{
  "n_layer": 12,
  "d_model": 128,
  "n_head": 2,
  "n_kv_head": 1,
  "head_dim": 64,
  "d_mlp": 512,
  "vocab_size": 5274,
  "activation": "tanh_gelu",
  "norm": "rmsnorm",
  "norm_place": "pre",
  "norm_eps": 1e-05,
  "positions": "learned",
  "qk_norm": false,
  "attn_scale": 0.125,
  "bias": "all",
  "tie_embeddings": true,
  "parallel_block": false,
  "init": "uniform",
  "init_std_qkv": 0.0406,
  "init_std_o": 0.0406,
  "init_std_up": 0.0406,
  "init_std_down": 0.0,
  "optimizer": "soap_variant",
  "lr": 0.0075,
  "beta1": 0.95,
  "beta2": 0.99,
  "weight_decay": 0.032,
  "lr_head": 0.00487,
  "warmup_steps": 200,
  "schedule": "wsd",
  "decay_fraction": 0.719,
  "decay_shape": "linear",
  "final_lr_fraction": 0.0,
  "batch_tokens": 32768,
  "seq_len": 1024,
  "doc_mask": false,
  "z_loss": 1e-05,
  "train_tokens": 157800000,
  "steps": 4816,
  "dataset": "wikipedia_en"
}
Each number is 200 + 30 x the weight over its row's rms, rounded and kept within 0 to 999. Layers, rows and columns count from 0. The size before them is the row's rms in percent of the matrix's.

# layer 3 attention query, 128x128, rms 0.299, rows 0-127, columns 32-63
102,219,185,217,185,229,238,205,222,136,168,237,228,193,179,188,225,212,230,249,139,172,178,186,204,202,174,153,221,219,168,230,215
090,238,165,168,269,168,184,192,219,220,179,200,178,200,211,188,182,203,146,249,190,241,166,215,163,229,217,201,204,206,138,236,226
119,206,155,166,176,226,171,190,155,197,214,206,253,136,226,217,192,211,198,195,176,161,203,195,153,216,193,224,178,135,192,176,226
092,208,159,188,196,201,181,200,223,176,215,125,189,260,171,187,178,214,213,174,204,209,206,181,201,184,227,202,168,192,238,148,221
100,156,180,204,206,215,204,181,217,236,240,179,152,203,251,230,208,205,189,175,173,270,252,177,243,187,225,142,203,203,201,182,235
086,202,168,123,209,238,203,253,152,197,226,189,189,253,171,165,172,200,216,209,230,224,166,211,201,190,197,203,221,205,175,188,249
102,157,158,219,164,152,180,185,225,191,202,205,263,185,201,199,224,239,214,178,233,198,234,225,186,189,166,140,184,213,189,223,215
101,262,235,181,253,232,247,239,285,172,196,206,228,211,224,145,194,202,191,230,206,235,187,176,228,144,173,194,196,194,243,217,129
095,257,227,193,208,181,163,211,195,175,172,158,182,159,219,198,215,175,198,193,194,155,155,193,196,234,212,241,196,161,177,237,188
108,237,186,196,185,170,218,192,168,233,198,196,226,214,175,176,162,227,215,219,195,185,138,220,216,177,186,200,223,225,177,213,174
095,247,229,199,263,260,189,256,206,191,185,249,204,146,170,250,134,229,187,229,204,165,213,194,173,214,221,173,197,231,198,224,203
081,221,146,234,235,221,251,169,225,222,197,270,209,225,139,250,207,177,172,176,216,221,206,249,186,182,170,190,205,193,290,166,242
091,260,260,220,229,197,245,195,186,148,166,179,160,252,174,158,145,230,190,181,190,273,213,220,190,190,226,182,207,261,185,198,243
121,207,177,227,193,240,214,219,186,217,229,180,158,209,194,197,206,213,190,168,269,212,229,170,198,181,225,185,186,160,214,211,238
084,293,180,191,236,213,197,232,162,190,226,164,181,228,197,152,141,139,157,214,240,232,206,186,233,167,245,158,180,149,236,212,181
077,200,219,212,173,182,168,191,235,204,186,157,244,182,179,194,202,230,181,185,197,205,200,201,239,199,201,146,189,174,138,152,212
085,203,188,162,177,191,224,173,180,217,190,191,165,281,210,217,202,184,146,207,240,214,205,255,188,151,142,173,256,152,251,189,220
094,169,179,146,215,199,226,203,246,209,204,236,221,167,175,181,256,243,197,164,198,161,202,206,236,214,170,176,226,148,222,175,159
108,175,222,223,163,240,218,178,225,204,235,231,191,182,186,213,181,223,210,236,220,140,248,251,234,185,183,170,200,223,228,220,203
103,191,240,161,172,167,192,159,186,200,215,213,151,215,230,168,205,235,185,200,212,183,179,222,202,144,196,232,219,135,148,223,256
084,205,245,184,192,212,184,169,209,218,173,179,169,224,225,166,183,234,178,207,223,159,226,166,210,256,207,180,152,168,159,187,158
092,178,231,205,250,194,201,209,141,226,223,162,225,199,178,201,243,202,226,255,217,196,201,254,178,168,193,221,178,210,216,194,182
085,237,201,185,182,233,199,103,183,174,254,196,168,213,255,209,176,174,219,259,238,209,226,200,255,183,199,219,185,249,181,186,222
090,211,164,213,221,227,191,207,169,198,184,183,213,143,217,206,189,159,224,183,175,189,158,254,160,213,186,259,137,209,184,213,200
111,157,172,225,200,245,144,196,223,178,195,217,210,190,180,228,209,232,224,183,208,170,243,155,213,206,177,139,206,256,193,186,217
096,214,181,235,208,221,172,235,195,192,210,153,184,261,220,169,174,201,185,210,165,259,268,160,206,175,218,137,197,240,218,173,223
105,269,202,185,154,177,201,239,201,199,184,217,174,248,165,194,206,192,237,208,226,236,216,225,226,204,207,204,158,204,233,222,167
087,203,204,191,171,201,216,188,231,238,162,222,171,199,227,197,203,262,204,177,118,184,209,153,179,175,223,200,197,183,211,188,192
102,250,238,198,186,200,214,179,211,184,207,159,189,220,246,189,263,179,217,186,154,211,172,171,210,214,203,199,193,216,236,158,161
108,224,204,267,244,165,207,197,227,178,198,141,215,149,160,227,167,203,199,221,187,235,216,162,169,204,240,176,234,213,146,152,232
094,168,213,219,205,203,220,240,216,203,191,227,206,159,197,166,215,170,240,189,208,159,223,243,161,190,191,153,205,264,173,183,134
107,170,215,251,246,199,185,162,187,190,224,196,191,204,164,235,181,210,206,251,206,241,217,182,130,189,203,238,131,220,216,164,261
100,137,139,202,174,205,218,168,194,208,216,198,187,232,219,214,176,213,230,228,232,194,237,230,181,227,202,201,178,191,277,187,257
097,177,170,221,215,239,155,200,171,208,263,159,205,191,209,222,188,177,132,172,221,198,208,183,194,243,219,185,178,212,200,215,209
094,228,179,211,278,247,189,163,206,183,191,198,218,200,182,245,194,234,242,192,175,222,216,203,177,221,206,196,191,231,188,188,204
100,170,228,231,168,188,211,205,249,194,184,216,171,198,163,193,229,193,159,231,179,215,211,196,191,196,178,160,215,156,187,169,179
108,181,202,214,205,287,195,179,182,175,247,179,192,176,208,210,169,188,205,209,218,226,281,161,184,222,244,228,205,174,162,139,214
090,207,209,253,220,243,213,256,187,232,197,244,201,249,185,230,236,181,200,191,218,160,173,186,180,162,194,162,254,181,269,169,192
092,203,170,239,208,201,226,194,229,192,162,217,157,187,202,226,156,195,183,262,158,191,237,206,226,214,196,192,244,200,183,192,201
102,187,235,251,169,243,242,149,168,171,195,213,158,206,197,209,202,251,236,175,174,167,223,212,157,219,196,159,179,201,173,154,193
111,151,234,212,216,241,185,236,162,219,240,175,228,222,219,216,204,188,184,173,224,163,217,212,182,183,239,201,175,165,263,232,229
095,218,189,223,195,236,207,141,176,243,219,191,184,185,204,217,178,230,170,225,218,231,211,195,188,282,212,210,185,183,170,236,176
081,170,199,177,246,236,161,171,229,224,197,171,180,192,210,203,151,277,217,247,199,214,221,242,134,218,170,172,254,155,172,190,198
103,220,226,192,265,189,186,164,180,183,183,177,210,202,202,207,212,192,240,169,184,187,186,207,207,180,211,231,191,205,199,180,174
094,167,168,216,203,196,136,154,177,215,222,129,237,212,258,207,227,201,205,218,157,237,228,169,167,193,226,174,166,194,218,200,200
098,189,196,171,171,213,230,193,232,214,174,211,241,137,212,172,182,229,197,193,275,199,201,222,233,204,180,230,196,162,208,188,188
089,242,192,195,242,183,153,157,237,261,231,219,194,206,173,247,185,225,197,239,202,207,199,192,138,164,177,229,177,199,205,199,223
107,140,214,239,160,239,108,199,225,219,163,176,191,173,198,203,156,223,202,156,203,189,258,173,189,192,220,152,235,247,195,178,200
086,177,224,197,197,195,176,214,199,224,207,197,224,175,216,218,153,233,184,224,214,285,228,223,146,241,215,198,172,236,154,181,191
098,132,167,267,186,217,166,209,168,219,211,170,220,148,207,204,208,178,228,260,175,195,216,249,188,229,199,243,155,217,170,214,202
123,202,120,210,158,209,222,206,177,170,187,180,221,233,178,215,221,206,157,201,214,228,218,191,221,193,227,212,174,210,244,207,219
098,207,204,198,160,175,246,195,159,255,210,262,189,209,209,166,192,228,231,177,247,198,232,163,182,203,201,187,245,237,124,227,169
109,252,172,152,195,221,186,204,180,173,253,179,216,220,232,176,193,205,131,232,209,157,173,184,216,186,216,162,177,223,247,252,209
081,212,207,123,228,222,199,181,244,203,131,252,199,191,231,169,151,225,232,217,212,217,200,184,185,192,179,215,218,236,172,218,187
124,165,149,210,178,214,216,208,211,185,206,211,171,230,216,200,197,209,205,172,225,186,270,220,206,212,227,103,216,209,222,215,162
089,225,222,253,205,207,190,150,220,152,209,209,171,202,214,192,173,239,203,204,169,223,221,210,166,232,172,201,188,229,130,186,217
084,196,225,206,189,205,177,216,203,223,187,175,213,223,203,267,174,157,185,223,160,220,286,158,198,195,197,158,223,216,167,200,145
103,164,182,168,172,223,213,187,237,235,180,188,208,212,220,228,221,217,229,263,216,136,208,236,245,175,152,188,216,248,214,176,206
100,179,218,193,149,205,175,190,230,199,197,218,228,226,222,246,218,253,192,231,205,192,205,214,243,122,183,205,251,182,190,218,217
129,205,183,245,191,245,189,188,202,198,194,162,199,185,176,223,175,200,216,164,192,194,243,163,184,238,243,190,189,233,193,165,178
077,172,172,183,175,213,197,187,203,216,187,230,231,218,210,194,189,201,196,170,177,175,164,218,245,229,121,179,259,166,176,181,151
107,185,204,173,216,175,203,216,221,170,219,251,181,144,137,222,153,225,265,207,216,173,202,149,161,243,136,184,185,226,151,246,231
091,183,185,202,197,230,189,191,233,183,293,191,171,250,232,187,189,222,243,176,209,207,238,223,185,199,201,162,243,203,183,154,241
094,168,186,152,237,139,183,177,200,191,178,182,193,206,202,141,241,212,217,185,153,236,198,231,231,144,188,235,217,191,204,240,147
108,288,178,186,191,194,230,197,214,218,183,201,199,227,205,138,174,177,196,208,242,240,184,190,210,248,174,181,188,207,187,222,181
100,181,161,149,182,174,207,174,211,193,192,165,211,194,242,202,212,207,195,200,214,227,182,219,211,172,203,168,198,183,221,182,157
093,205,207,238,167,199,158,229,186,240,163,216,209,154,187,257,181,171,196,180,152,188,243,177,190,182,165,195,175,215,146,164,181
089,190,227,177,228,191,186,220,199,207,181,214,263,232,229,149,228,219,191,181,167,228,229,172,221,188,219,159,166,248,136,127,153
096,206,206,159,199,228,231,173,171,181,118,170,162,250,217,201,205,141,198,194,192,189,215,157,210,179,207,175,193,266,220,159,194
098,220,231,218,180,240,189,237,175,204,250,183,173,227,195,181,212,236,250,213,214,170,155,236,234,169,184,168,205,185,225,173,221
100,135,214,199,213,199,213,137,188,221,203,152,235,186,229,212,230,152,210,174,181,232,215,181,213,207,224,191,185,178,202,157,142
098,223,219,238,265,214,170,169,184,192,190,225,241,201,203,219,240,161,175,209,196,195,207,208,193,109,164,185,175,217,184,208,149
107,207,193,182,213,186,220,220,219,221,177,153,243,223,166,184,169,160,255,193,185,132,168,220,173,231,158,150,198,228,195,173,205
097,235,189,264,252,185,205,211,169,207,236,154,217,219,186,129,222,191,186,262,239,190,180,182,212,216,180,211,214,220,194,170,158
100,233,197,196,187,261,176,217,215,154,189,219,208,229,193,227,189,199,213,248,182,190,162,257,208,252,222,213,181,240,150,188,191
085,219,180,220,210,183,204,187,136,188,217,203,184,173,191,193,204,199,243,138,229,157,198,179,218,201,159,203,164,129,195,219,182
095,247,223,259,139,207,199,191,197,157,212,191,210,159,214,195,153,204,164,203,178,206,203,198,159,249,215,197,193,215,200,211,202
096,151,235,191,213,238,265,205,184,203,210,245,198,221,165,164,184,255,222,154,229,225,208,192,229,223,211,189,165,151,196,259,198
100,240,209,243,183,204,183,215,182,227,208,226,199,180,221,180,174,185,148,217,196,190,173,221,199,220,209,175,245,156,171,196,202
102,267,185,232,188,146,180,199,163,234,227,164,232,224,177,167,224,217,257,211,198,216,253,207,254,211,168,150,230,203,187,226,174
103,189,188,202,240,214,225,204,170,237,164,240,202,255,186,272,173,203,169,213,238,179,188,205,212,165,161,218,195,159,230,174,263
096,155,205,202,232,229,199,205,207,135,221,248,195,240,202,218,241,190,168,220,172,194,196,260,237,130,170,218,170,75,198,177,177
104,225,174,232,167,177,190,182,149,177,251,247,204,176,189,250,197,242,206,221,186,201,187,231,240,178,220,216,234,219,241,237,213
099,217,212,183,239,190,179,227,188,175,244,206,191,245,196,248,175,195,222,227,203,178,171,237,187,184,215,244,180,171,179,223,239
101,195,222,184,187,209,162,238,242,194,174,178,173,234,231,188,245,233,209,236,213,176,137,195,197,230,173,211,220,236,177,193,197
111,199,196,170,252,168,201,145,174,194,166,198,227,171,218,200,207,171,234,223,201,151,259,216,176,167,209,141,194,199,224,188,179
105,173,188,208,205,174,181,170,218,219,201,203,188,226,231,229,184,156,172,184,208,189,227,247,149,193,173,185,210,213,245,233,184
113,197,188,186,244,196,232,172,192,207,159,211,215,233,188,212,176,188,220,194,200,218,167,235,165,200,180,229,169,224,167,207,196
109,163,182,177,257,164,200,162,220,191,209,220,190,224,214,210,218,226,230,190,206,194,159,197,209,161,169,162,155,216,206,204,196
107,211,197,190,169,155,193,188,212,119,163,129,204,210,192,204,198,202,163,221,196,214,175,218,245,154,184,179,246,252,124,198,259
084,242,181,163,165,236,250,221,153,180,214,220,183,191,165,206,180,186,212,173,215,199,198,170,155,211,236,207,178,219,207,197,192
102,196,251,188,207,165,216,207,216,193,156,194,185,175,225,234,215,238,173,116,205,265,196,157,154,144,232,212,138,211,220,174,168
098,259,195,166,225,171,209,193,288,176,176,152,187,240,213,162,184,203,160,207,239,199,174,189,223,225,202,142,223,228,172,227,201
116,242,228,210,213,176,199,169,190,198,207,277,167,234,162,246,188,206,212,209,189,180,177,134,151,162,177,180,161,173,122,214,194
110,230,203,240,239,194,213,228,187,139,202,252,185,190,176,201,159,164,141,226,217,191,213,226,165,195,198,211,201,216,146,196,181
100,176,137,240,257,211,168,170,160,171,251,182,235,227,267,156,222,187,198,233,187,165,207,215,184,206,240,219,197,213,210,246,210
105,168,242,199,177,198,259,172,225,193,196,177,184,228,147,172,186,240,175,193,193,255,249,246,219,232,193,183,215,258,184,155,197
099,192,193,201,194,209,109,176,197,182,236,245,220,188,181,154,187,177,189,210,196,221,196,154,181,240,237,188,186,195,213,233,169
096,230,201,188,137,172,256,177,191,195,221,168,216,189,219,229,234,207,187,177,155,228,163,231,222,168,256,234,167,226,216,192,189
099,190,228,178,209,214,175,206,248,196,154,238,167,209,162,209,172,162,186,177,148,170,238,192,171,190,173,131,160,223,228,202,206
100,190,194,219,189,247,213,186,207,205,179,230,169,154,148,165,180,174,181,193,254,199,210,202,215,205,212,182,176,193,195,198,179
106,210,180,200,206,217,183,171,190,229,195,297,184,180,200,218,141,157,252,224,186,215,200,185,139,188,170,218,214,202,219,227,245
107,174,202,219,177,211,211,199,221,168,180,226,135,156,190,225,159,159,228,221,201,237,215,185,245,191,144,129,211,247,180,203,174
095,192,212,210,140,219,202,169,195,132,253,204,173,184,169,203,248,227,209,150,237,219,272,216,177,229,188,229,192,215,219,196,159
094,148,195,182,152,216,207,210,198,190,272,229,250,224,167,225,197,195,159,223,221,247,205,194,186,197,193,213,183,180,257,191,174
100,211,217,202,156,229,251,147,237,137,220,175,178,182,173,180,190,235,231,217,149,187,185,237,204,191,186,223,241,226,163,201,222
097,225,154,159,167,214,194,192,206,187,189,210,241,257,197,200,106,231,215,219,217,194,197,203,172,173,188,209,225,213,223,191,188
105,189,214,178,248,112,192,201,185,177,174,246,234,255,164,221,238,183,204,191,247,204,224,227,160,164,177,203,228,207,198,191,172
104,195,213,228,270,178,163,180,143,187,249,181,232,181,249,244,208,242,194,220,208,213,196,178,191,170,193,198,207,206,227,213,183
100,224,219,200,174,217,220,187,180,217,179,231,168,158,182,215,250,166,192,181,205,194,216,210,245,190,172,221,195,202,166,272,182
112,199,172,222,185,188,149,154,219,176,202,183,147,182,168,207,216,194,196,185,169,103,176,212,185,208,181,153,265,227,194,230,245
102,112,197,216,208,188,160,187,188,261,183,154,182,208,218,256,142,197,168,171,176,222,235,153,184,222,191,171,251,210,206,166,174
108,207,188,205,143,228,223,203,207,234,133,223,208,160,188,201,147,226,191,147,207,207,196,144,177,203,195,178,203,235,208,257,209
102,210,225,209,195,233,220,217,228,249,143,189,193,164,170,152,168,173,215,243,190,180,195,223,261,289,243,253,179,216,174,157,202
104,219,164,230,185,248,222,205,215,228,217,211,237,170,218,171,220,231,164,214,214,218,226,199,168,251,213,225,227,224,170,170,241
110,181,221,222,155,173,266,215,199,229,174,189,201,200,226,176,215,261,229,190,210,201,181,214,217,238,217,203,230,213,231,165,169
101,260,209,163,223,157,220,172,171,200,206,223,197,199,233,197,202,177,150,231,239,179,190,268,176,181,238,206,151,236,182,240,228
098,165,209,192,241,205,193,172,169,203,179,264,227,238,213,216,176,194,184,173,222,236,207,172,169,141,190,178,221,207,208,155,176
115,207,165,218,127,215,193,221,207,209,185,204,176,182,181,234,221,259,163,154,217,214,206,213,174,220,255,215,185,187,276,231,246
111,194,213,158,197,202,175,212,218,173,168,205,183,203,240,199,185,158,218,217,189,233,211,237,196,240,192,181,194,172,211,236,205
111,184,215,208,137,219,180,201,209,240,234,127,176,196,168,160,231,175,204,240,207,273,233,185,224,205,164,225,217,204,238,213,159
093,165,180,189,193,252,156,149,203,164,209,173,183,246,219,206,223,198,200,194,150,190,168,189,193,192,167,184,187,232,220,160,234
097,216,156,172,208,238,223,187,215,167,157,245,196,210,211,240,222,229,238,221,190,177,194,227,181,211,161,202,199,197,158,165,187
108,250,208,238,227,227,200,211,185,220,198,175,180,196,170,248,214,175,228,169,136,194,187,162,243,181,217,192,212,143,225,140,219
102,273,142,169,247,229,169,176,180,204,191,162,125,220,266,183,153,173,188,184,207,166,171,245,191,214,199,199,231,246,194,212,260
091,214,175,200,175,151,208,163,225,164,138,186,149,236,224,233,223,177,237,210,185,209,219,165,229,198,166,178,254,192,186,219,191
097,153,166,247,211,139,163,230,244,141,223,215,230,241,259,186,202,194,199,238,183,228,210,147,202,197,215,168,225,191,158,220,217
099,139,175,172,220,238,171,187,167,184,193,208,204,188,147,224,190,193,126,196,240,254,229,209,181,215,190,241,157,173,219,161,166
# layer 3 attention key, 64x128, rms 0.288, rows 0-63, columns 32-63
094,244,196,232,207,199,237,189,178,180,166,214,202,215,255,247,149,184,238,157,258,166,210,197,161,213,153,188,258,213,224,210,189
099,174,185,151,186,215,198,191,188,202,197,241,178,201,192,164,160,193,219,168,181,197,187,225,168,208,246,207,193,202,224,233,166
097,228,229,169,172,299,146,267,194,154,185,240,219,200,171,185,166,150,197,204,179,200,238,191,200,176,181,165,200,214,192,229,188
090,132,217,239,211,211,232,217,169,167,226,244,251,206,197,235,228,232,219,200,161,200,218,213,191,190,193,235,196,185,213,201,173
099,185,231,221,185,201,234,221,182,180,182,209,244,214,224,186,203,196,212,204,187,188,176,182,161,244,223,194,182,253,247,279,152
095,184,216,180,244,236,200,203,168,240,250,134,185,159,189,162,163,188,222,197,166,201,181,207,204,176,206,189,196,218,223,186,186
104,146,240,227,184,193,191,202,246,199,182,230,201,205,195,223,190,236,230,198,167,176,244,146,244,200,192,183,198,186,208,199,165
099,202,192,195,242,194,223,210,254,178,221,205,192,204,213,212,211,185,234,233,178,260,223,230,199,129,210,137,176,244,213,205,235
099,232,176,180,186,219,197,185,176,278,198,257,177,282,217,188,162,133,207,219,232,201,207,210,213,233,131,182,199,217,187,201,255
102,184,199,187,255,163,151,218,178,202,209,189,183,181,256,194,162,272,167,166,168,196,206,201,203,169,198,206,228,278,209,187,249
099,191,214,223,244,209,195,227,184,215,167,222,186,165,186,166,173,204,182,220,155,180,233,205,173,215,177,190,175,209,173,197,199
086,190,252,179,218,192,192,201,198,185,216,228,166,213,152,202,198,252,193,171,209,192,221,199,153,188,212,176,215,156,154,189,160
097,207,159,208,240,227,185,230,256,180,210,153,169,196,230,209,179,211,149,188,256,204,174,223,216,216,170,251,180,218,190,206,225
110,176,233,189,155,247,212,217,188,200,188,229,201,161,127,153,194,250,219,214,170,158,199,223,230,186,250,212,149,241,255,211,149
095,190,183,203,163,227,183,199,223,258,175,239,172,161,223,237,204,134,142,222,240,154,194,135,164,217,187,210,212,230,240,197,205
091,270,168,179,166,179,185,208,244,192,185,176,180,242,212,195,186,234,226,219,194,209,219,230,215,182,223,206,224,185,151,218,197
105,169,205,205,192,228,237,200,200,235,226,190,190,161,228,201,196,217,213,200,223,260,236,190,239,183,214,154,194,200,198,182,175
099,226,208,213,261,217,216,208,207,182,177,217,205,215,180,208,240,234,233,211,195,206,179,219,179,178,169,179,215,157,222,174,242
111,191,212,214,137,207,207,191,215,188,243,206,211,224,164,160,260,249,222,204,228,191,209,218,240,176,176,208,204,239,199,218,145
098,192,199,210,229,205,204,189,133,195,181,233,206,233,199,285,208,177,205,185,202,214,209,189,173,241,201,190,180,262,209,211,204
103,191,189,195,190,158,162,200,180,185,242,205,226,231,222,192,176,207,212,205,111,170,232,190,182,188,195,224,200,248,187,159,242
106,172,229,213,224,178,199,222,218,160,145,197,168,236,173,228,191,151,155,181,225,234,180,193,188,235,159,181,206,193,184,202,220
099,204,169,211,184,194,168,184,206,192,201,185,142,216,163,220,187,163,236,182,189,195,173,196,220,185,169,154,245,171,216,200,175
101,233,204,170,190,230,283,254,164,161,172,283,188,224,250,224,182,264,189,216,211,155,148,175,226,210,166,225,200,214,182,219,206
111,199,209,195,249,234,191,179,238,206,239,217,220,235,166,193,179,177,210,195,183,196,239,212,205,109,151,183,188,170,174,202,276
094,204,170,237,205,202,224,144,224,186,203,197,190,143,195,210,206,219,203,242,151,179,194,211,167,240,194,167,234,233,148,244,173
088,230,216,175,253,229,232,214,202,204,235,186,148,147,191,223,168,245,176,234,205,160,171,161,140,251,235,201,152,214,184,188,192
100,174,225,153,224,243,209,212,166,209,216,165,207,186,194,233,243,196,211,136,187,236,166,162,160,189,285,202,184,170,241,206,223
102,205,216,202,238,132,214,145,201,208,219,188,203,194,186,212,177,210,193,205,216,250,185,179,143,216,189,190,211,240,231,200,263
107,249,190,226,218,192,185,158,150,231,193,244,171,230,207,225,210,190,197,170,196,219,178,176,197,234,213,175,195,165,188,223,217
098,232,186,198,225,230,167,252,228,172,204,243,165,195,177,180,213,171,186,200,219,214,238,219,235,194,229,199,196,187,193,174,208
097,175,206,166,168,204,187,221,253,134,258,180,217,175,214,217,247,143,223,217,189,167,230,201,204,231,157,239,220,164,183,188,203
100,184,209,199,207,157,207,176,159,167,191,176,211,189,165,229,173,225,259,203,163,227,214,169,196,212,195,232,209,209,135,162,174
103,231,190,160,202,237,196,196,249,200,244,213,191,176,173,163,190,178,143,167,194,161,174,238,161,176,246,171,204,222,186,220,151
092,216,177,174,215,190,202,221,214,182,191,218,210,149,169,167,156,236,209,222,214,201,183,163,194,206,252,201,194,164,197,207,193
096,191,231,232,237,255,136,196,256,193,190,175,203,219,198,201,195,184,195,206,143,228,220,202,131,141,220,143,192,216,207,204,156
094,219,198,222,214,236,215,190,199,200,179,194,240,159,166,145,173,197,176,169,192,195,221,239,173,168,195,223,240,202,139,199,197
102,213,193,156,222,227,204,207,216,239,232,266,196,248,203,218,253,208,195,230,180,245,225,167,215,173,186,214,242,169,186,181,193
112,251,194,223,210,214,210,191,186,201,184,153,152,165,197,220,167,180,151,225,193,243,249,204,225,173,206,208,315,135,170,186,144
093,248,191,203,181,229,177,208,210,165,206,221,185,232,147,218,212,306,154,167,188,218,169,180,242,208,190,196,176,196,183,238,246
089,234,213,233,161,220,173,161,236,242,211,188,200,208,177,207,236,205,227,224,184,222,171,160,176,182,134,217,220,195,200,175,164
098,198,156,216,251,231,218,173,180,190,219,231,203,153,159,185,160,222,257,244,165,210,178,204,277,254,270,203,250,249,187,243,229
093,229,131,236,204,241,170,193,193,183,256,170,233,177,198,167,152,189,233,204,248,202,178,176,224,177,206,198,207,232,191,210,220
115,241,139,189,201,164,199,198,169,201,236,281,188,217,215,215,232,162,207,190,205,232,214,201,195,195,147,155,207,173,195,180,215
097,204,214,198,204,184,206,215,209,162,241,182,243,193,172,227,252,224,187,129,190,194,199,201,247,194,257,206,204,214,173,175,206
099,233,191,226,198,191,219,219,189,188,179,222,218,157,200,222,159,217,197,206,235,176,215,213,205,218,227,162,188,221,199,234,194
112,171,190,167,188,212,230,176,236,205,230,154,167,231,183,233,231,249,212,220,189,217,197,208,223,254,206,164,200,253,197,182,204
102,168,232,235,235,178,171,212,216,167,224,171,198,180,218,199,236,216,171,177,175,203,208,150,176,162,193,203,241,142,207,171,232
103,193,213,221,227,183,231,192,226,200,194,225,156,174,198,235,197,184,165,178,179,283,184,174,229,164,227,230,200,236,235,251,221
097,227,198,203,192,142,213,205,221,211,174,150,239,167,192,206,207,204,207,222,184,183,189,219,188,198,166,260,242,233,154,219,203
107,172,201,208,154,215,173,191,196,209,249,204,222,127,195,160,184,161,184,192,202,144,179,144,244,204,221,219,158,187,206,239,189
097,163,195,155,227,177,263,184,226,222,146,154,219,219,170,177,259,280,220,212,190,196,213,144,215,228,238,211,224,173,210,160,197
095,250,230,183,229,172,215,195,172,195,200,196,213,213,212,144,189,147,242,184,256,202,203,166,208,215,182,197,111,216,183,231,200
088,179,199,184,205,201,183,208,170,248,192,201,214,211,239,269,190,178,192,249,189,211,217,184,248,166,174,200,170,195,220,197,164
107,245,164,228,152,255,196,189,225,186,256,182,199,218,170,176,183,224,176,204,167,204,203,179,234,206,209,224,214,224,239,176,227
110,225,226,212,252,214,188,190,157,197,187,204,169,194,219,271,166,169,203,201,171,217,172,223,207,217,235,205,230,196,199,195,246
102,217,220,253,165,225,184,225,190,208,185,160,178,150,205,219,159,257,168,223,142,197,192,155,188,126,189,193,213,204,244,193,177
098,190,166,223,175,217,111,222,175,204,225,175,235,278,183,228,223,189,221,206,167,207,172,177,209,216,161,171,214,173,214,236,227
102,264,226,205,235,236,235,160,217,206,254,245,178,191,154,254,239,191,219,239,186,211,236,214,197,243,213,180,179,166,251,238,180
126,175,223,221,169,227,195,207,187,207,216,225,156,187,141,152,194,187,205,173,203,135,191,158,221,193,215,215,181,227,217,238,221
094,225,224,213,248,174,211,168,131,188,188,192,184,240,157,186,166,189,240,205,212,155,194,179,194,222,193,201,166,207,148,154,234
095,256,252,229,184,218,209,207,225,188,233,236,165,209,150,227,169,241,198,218,204,270,187,183,195,187,218,180,257,178,193,157,210
094,164,209,186,221,192,216,186,223,266,177,212,220,247,180,202,160,174,169,248,164,193,193,215,230,160,234,195,203,232,211,202,161
096,176,183,198,200,196,215,230,230,216,188,242,211,137,222,208,267,140,181,242,200,198,248,248,213,161,240,242,162,180,251,175,192
# layer 3 attention value, 64x128, rms 0.32, rows 0-7, columns 32-63
098,196,212,212,179,231,229,191,173,175,181,196,197,193,178,165,163,182,212,228,208,169,212,191,240,161,188,132,190,231,217,211,142
109,209,177,243,185,218,224,166,198,119,249,141,174,212,189,216,247,196,214,155,222,159,202,221,221,231,239,206,205,164,157,185,176
102,150,197,196,176,167,247,201,183,172,237,183,209,158,239,216,210,164,202,164,223,251,203,208,220,268,192,194,208,229,188,262,162
098,219,194,227,196,234,265,233,266,205,150,204,209,207,185,216,251,194,193,221,196,229,185,213,241,194,177,218,236,207,208,208,244
104,130,143,229,203,152,156,212,169,208,233,208,210,184,185,204,272,211,111,186,251,169,177,223,192,231,232,178,226,208,179,167,251
113,155,202,220,207,219,234,147,225,203,192,210,237,245,172,191,220,194,199,218,185,182,218,227,187,281,197,204,254,217,241,130,235
103,139,177,247,235,163,202,207,178,201,215,212,234,185,239,210,173,204,216,278,194,253,160,244,233,153,156,210,206,180,189,170,181
114,202,202,212,198,253,211,266,167,194,225,157,155,175,236,177,164,128,257,207,201,177,188,165,223,179,189,197,231,192,234,151,151
# layer 3 attention output (transposed), 128x128, rms 0.281, rows 0-6,64-70, columns 32-63
106,190,206,218,149,162,220,244,253,224,195,148,191,189,200,166,203,188,183,202,145,187,216,192,189,230,195,237,216,202,221,210,225
087,168,156,203,213,164,198,184,205,259,201,250,188,142,194,185,199,147,174,224,170,209,258,144,208,205,192,206,210,253,222,205,216
108,226,217,227,198,203,182,179,208,165,195,194,244,169,196,222,216,263,214,151,163,200,190,123,185,159,212,212,251,181,201,144,180
099,164,212,179,241,226,156,145,133,157,211,240,208,222,217,208,195,205,218,199,197,204,246,187,201,202,210,186,214,232,158,195,195
107,220,215,215,153,212,232,237,207,150,175,200,183,136,227,240,177,198,237,149,205,202,201,194,164,231,166,200,223,199,250,224,227
076,244,191,140,234,235,204,219,166,171,221,218,181,177,178,220,194,154,180,186,268,182,153,214,220,137,211,167,253,200,187,236,181
103,273,229,220,150,219,211,183,213,222,287,197,159,208,156,116,189,166,170,211,236,201,211,208,218,190,187,191,199,163,189,256,205
095,166,198,182,206,221,111,178,191,181,250,205,192,211,199,239,214,195,153,212,204,211,124,197,188,181,204,189,252,151,185,235,227
119,213,214,138,167,206,186,162,196,232,204,186,245,253,190,214,177,145,202,152,228,244,152,172,172,134,193,145,170,189,264,212,170
102,173,254,158,233,231,217,216,197,183,253,186,164,236,225,195,143,125,185,231,183,174,206,248,205,224,153,126,215,186,202,162,198
103,307,168,203,208,211,182,201,219,229,240,176,178,190,204,187,134,205,243,141,203,154,159,189,140,251,183,208,144,201,193,185,261
103,244,208,149,257,200,207,159,171,205,175,242,210,230,143,198,155,266,243,238,205,188,179,250,223,199,198,172,160,234,146,214,113
122,222,222,256,241,236,184,234,174,140,200,231,174,195,225,232,222,208,224,172,193,231,192,216,192,157,180,229,181,187,184,231,190
105,257,136,180,191,211,190,186,228,193,174,203,190,211,219,220,188,141,209,155,226,143,180,210,181,253,213,210,169,241,227,193,211